Weights of a small GPT-style language model, trained from scratch on English Wikipedia.
Architecture: RMSNorm before each block, untied embeddings.
Each number is 128 + 32 x the weight over its row's rms, rounded and kept within 0 to 255. Layers, rows and columns count from 0. Numbers have three digits each. The size before them is the row's rms in percent of the matrix's.

# layer 2 MLP down, 96x192, rms 0.0872, rows 68-95, columns 144-191
100:111142135162135149127130140153137080138148075108144130142170141125113137105098036108119127139115135116065146137109117151172144133140137090149129
091:107077164111121112097125144120160165158094156060139139114161095144080089105053147080114153139130151126185181121118091157124127148154124099105168
095:123159127169047171132099152131089100145107132068131114191164126127150055159148080172114124145131181135138101121156123125116159182095118095102173
114:130090136087133128126058120132134109149071156098141112118092124158167078128165223115135135180127121143156179118115112157043097118131155149156087
105:151115113136159061146171096074095105132104116136092127105123178125084131121121140136115062111129187162112174121147111124126129138133149151119133
101:124153147170147117122144158170128131145103116148144100165150118108168128079131224153105147164086132126142151139117124112068056089160106176150091
096:136149155062176145107075157099129145095168201077154143148140108147109092144035100098117187136076130155129173121132120131124112146109143089069131
090:116138142155167143143175139168149140158093095094127151151130149103078113146129136104125127114104117148117174138161118141117186142107129127124153
103:083144119075083138134115096149093159059163076114156136119128145105167123136182161104161086097032145124128126123105157134135129119176127158118137
099:142099152096054072144119147145048087154062091074134137131115128135070153130185093093137141119147107158098114128154127125096151122142134142079139
100:154108133069091144128131110135122127078113188168148162078124121142095088116098131154198127200173166097093109134128122148182131083194129150096094
081:173165088151143162124162147165141097111141172168076150108121122119109182146143195156134090152133139123135187161085133156192140112158171155100196
117:097103121142120100115183075132154116165131094105107119127082158128107121120104160073107172082043081141143076120132126091127138111128171142135128
101:113151122101138140143154102167155172125152103163181143135076142118105084103172104135127098103070126117113077111117129121064145191095138122158147
092:140154108067136148125110148074147173078146126097078164163069051090141123125042170118141097165136110131166110096137115108059144146165107115088092
086:101146094149146138126144156121132077163165107187150131133144135154145111138149098121064116132091141115167152113108126111132105146089120160103112
112:119112119129120209134123116116141129111169137096141142090156181115165110119103114121150117055216159097105071113129136135212109099187154116060116
102:119120093117091106136102131096158180125040112130089122075083098134139102141084108176156074131097141155089140121113109122094102134143109097207114
090:171120097146083135137146098074117100129200176094156152157161160156099160085147091060116148137102096149179122130160113115133141092136124092113134
107:216129160138174103131128125117154089126067112168104073115138166080130103125139120103106110113126115127105147155109133116110132100098130149167106
104:161109100073125163108146139140143144162133124183132184124184135174162113112160133144129104143163210102162193149077119116105114101183142165112140
090:130117141134138124119085133159150163127091075081163104089150117153092112140075156162103131078101144111159121117165123132127092108091166072085100
168:110159094129109115128122177060137146153138167074134101158091163148098128135087111124110118073150092144185170126133133158079147173100144119076137
099:187154126096112106159180085054150145165130191109059148129126099107120160141139134150091151144121083122126125125161119106088154064129109096085147
101:111147167226165051121183125097133159128157112106134203143125124145067164153185111130103174078114101106166146107123107115110218137129123105170143
105:165142076192097091125166132166129126133085157165121123065131121098099121132109103055128135174150108133099185120114139149149146118092127076123114
085:169166104188132117100130126095102130119154080156152123129154154133110146174148105092130117127144120119119139120142165124078156148187121132128152
097:129122094121136139144141041116133162186089126132184143118100118117108066095113119157127103174235102093126126089111143137143203115104150131146152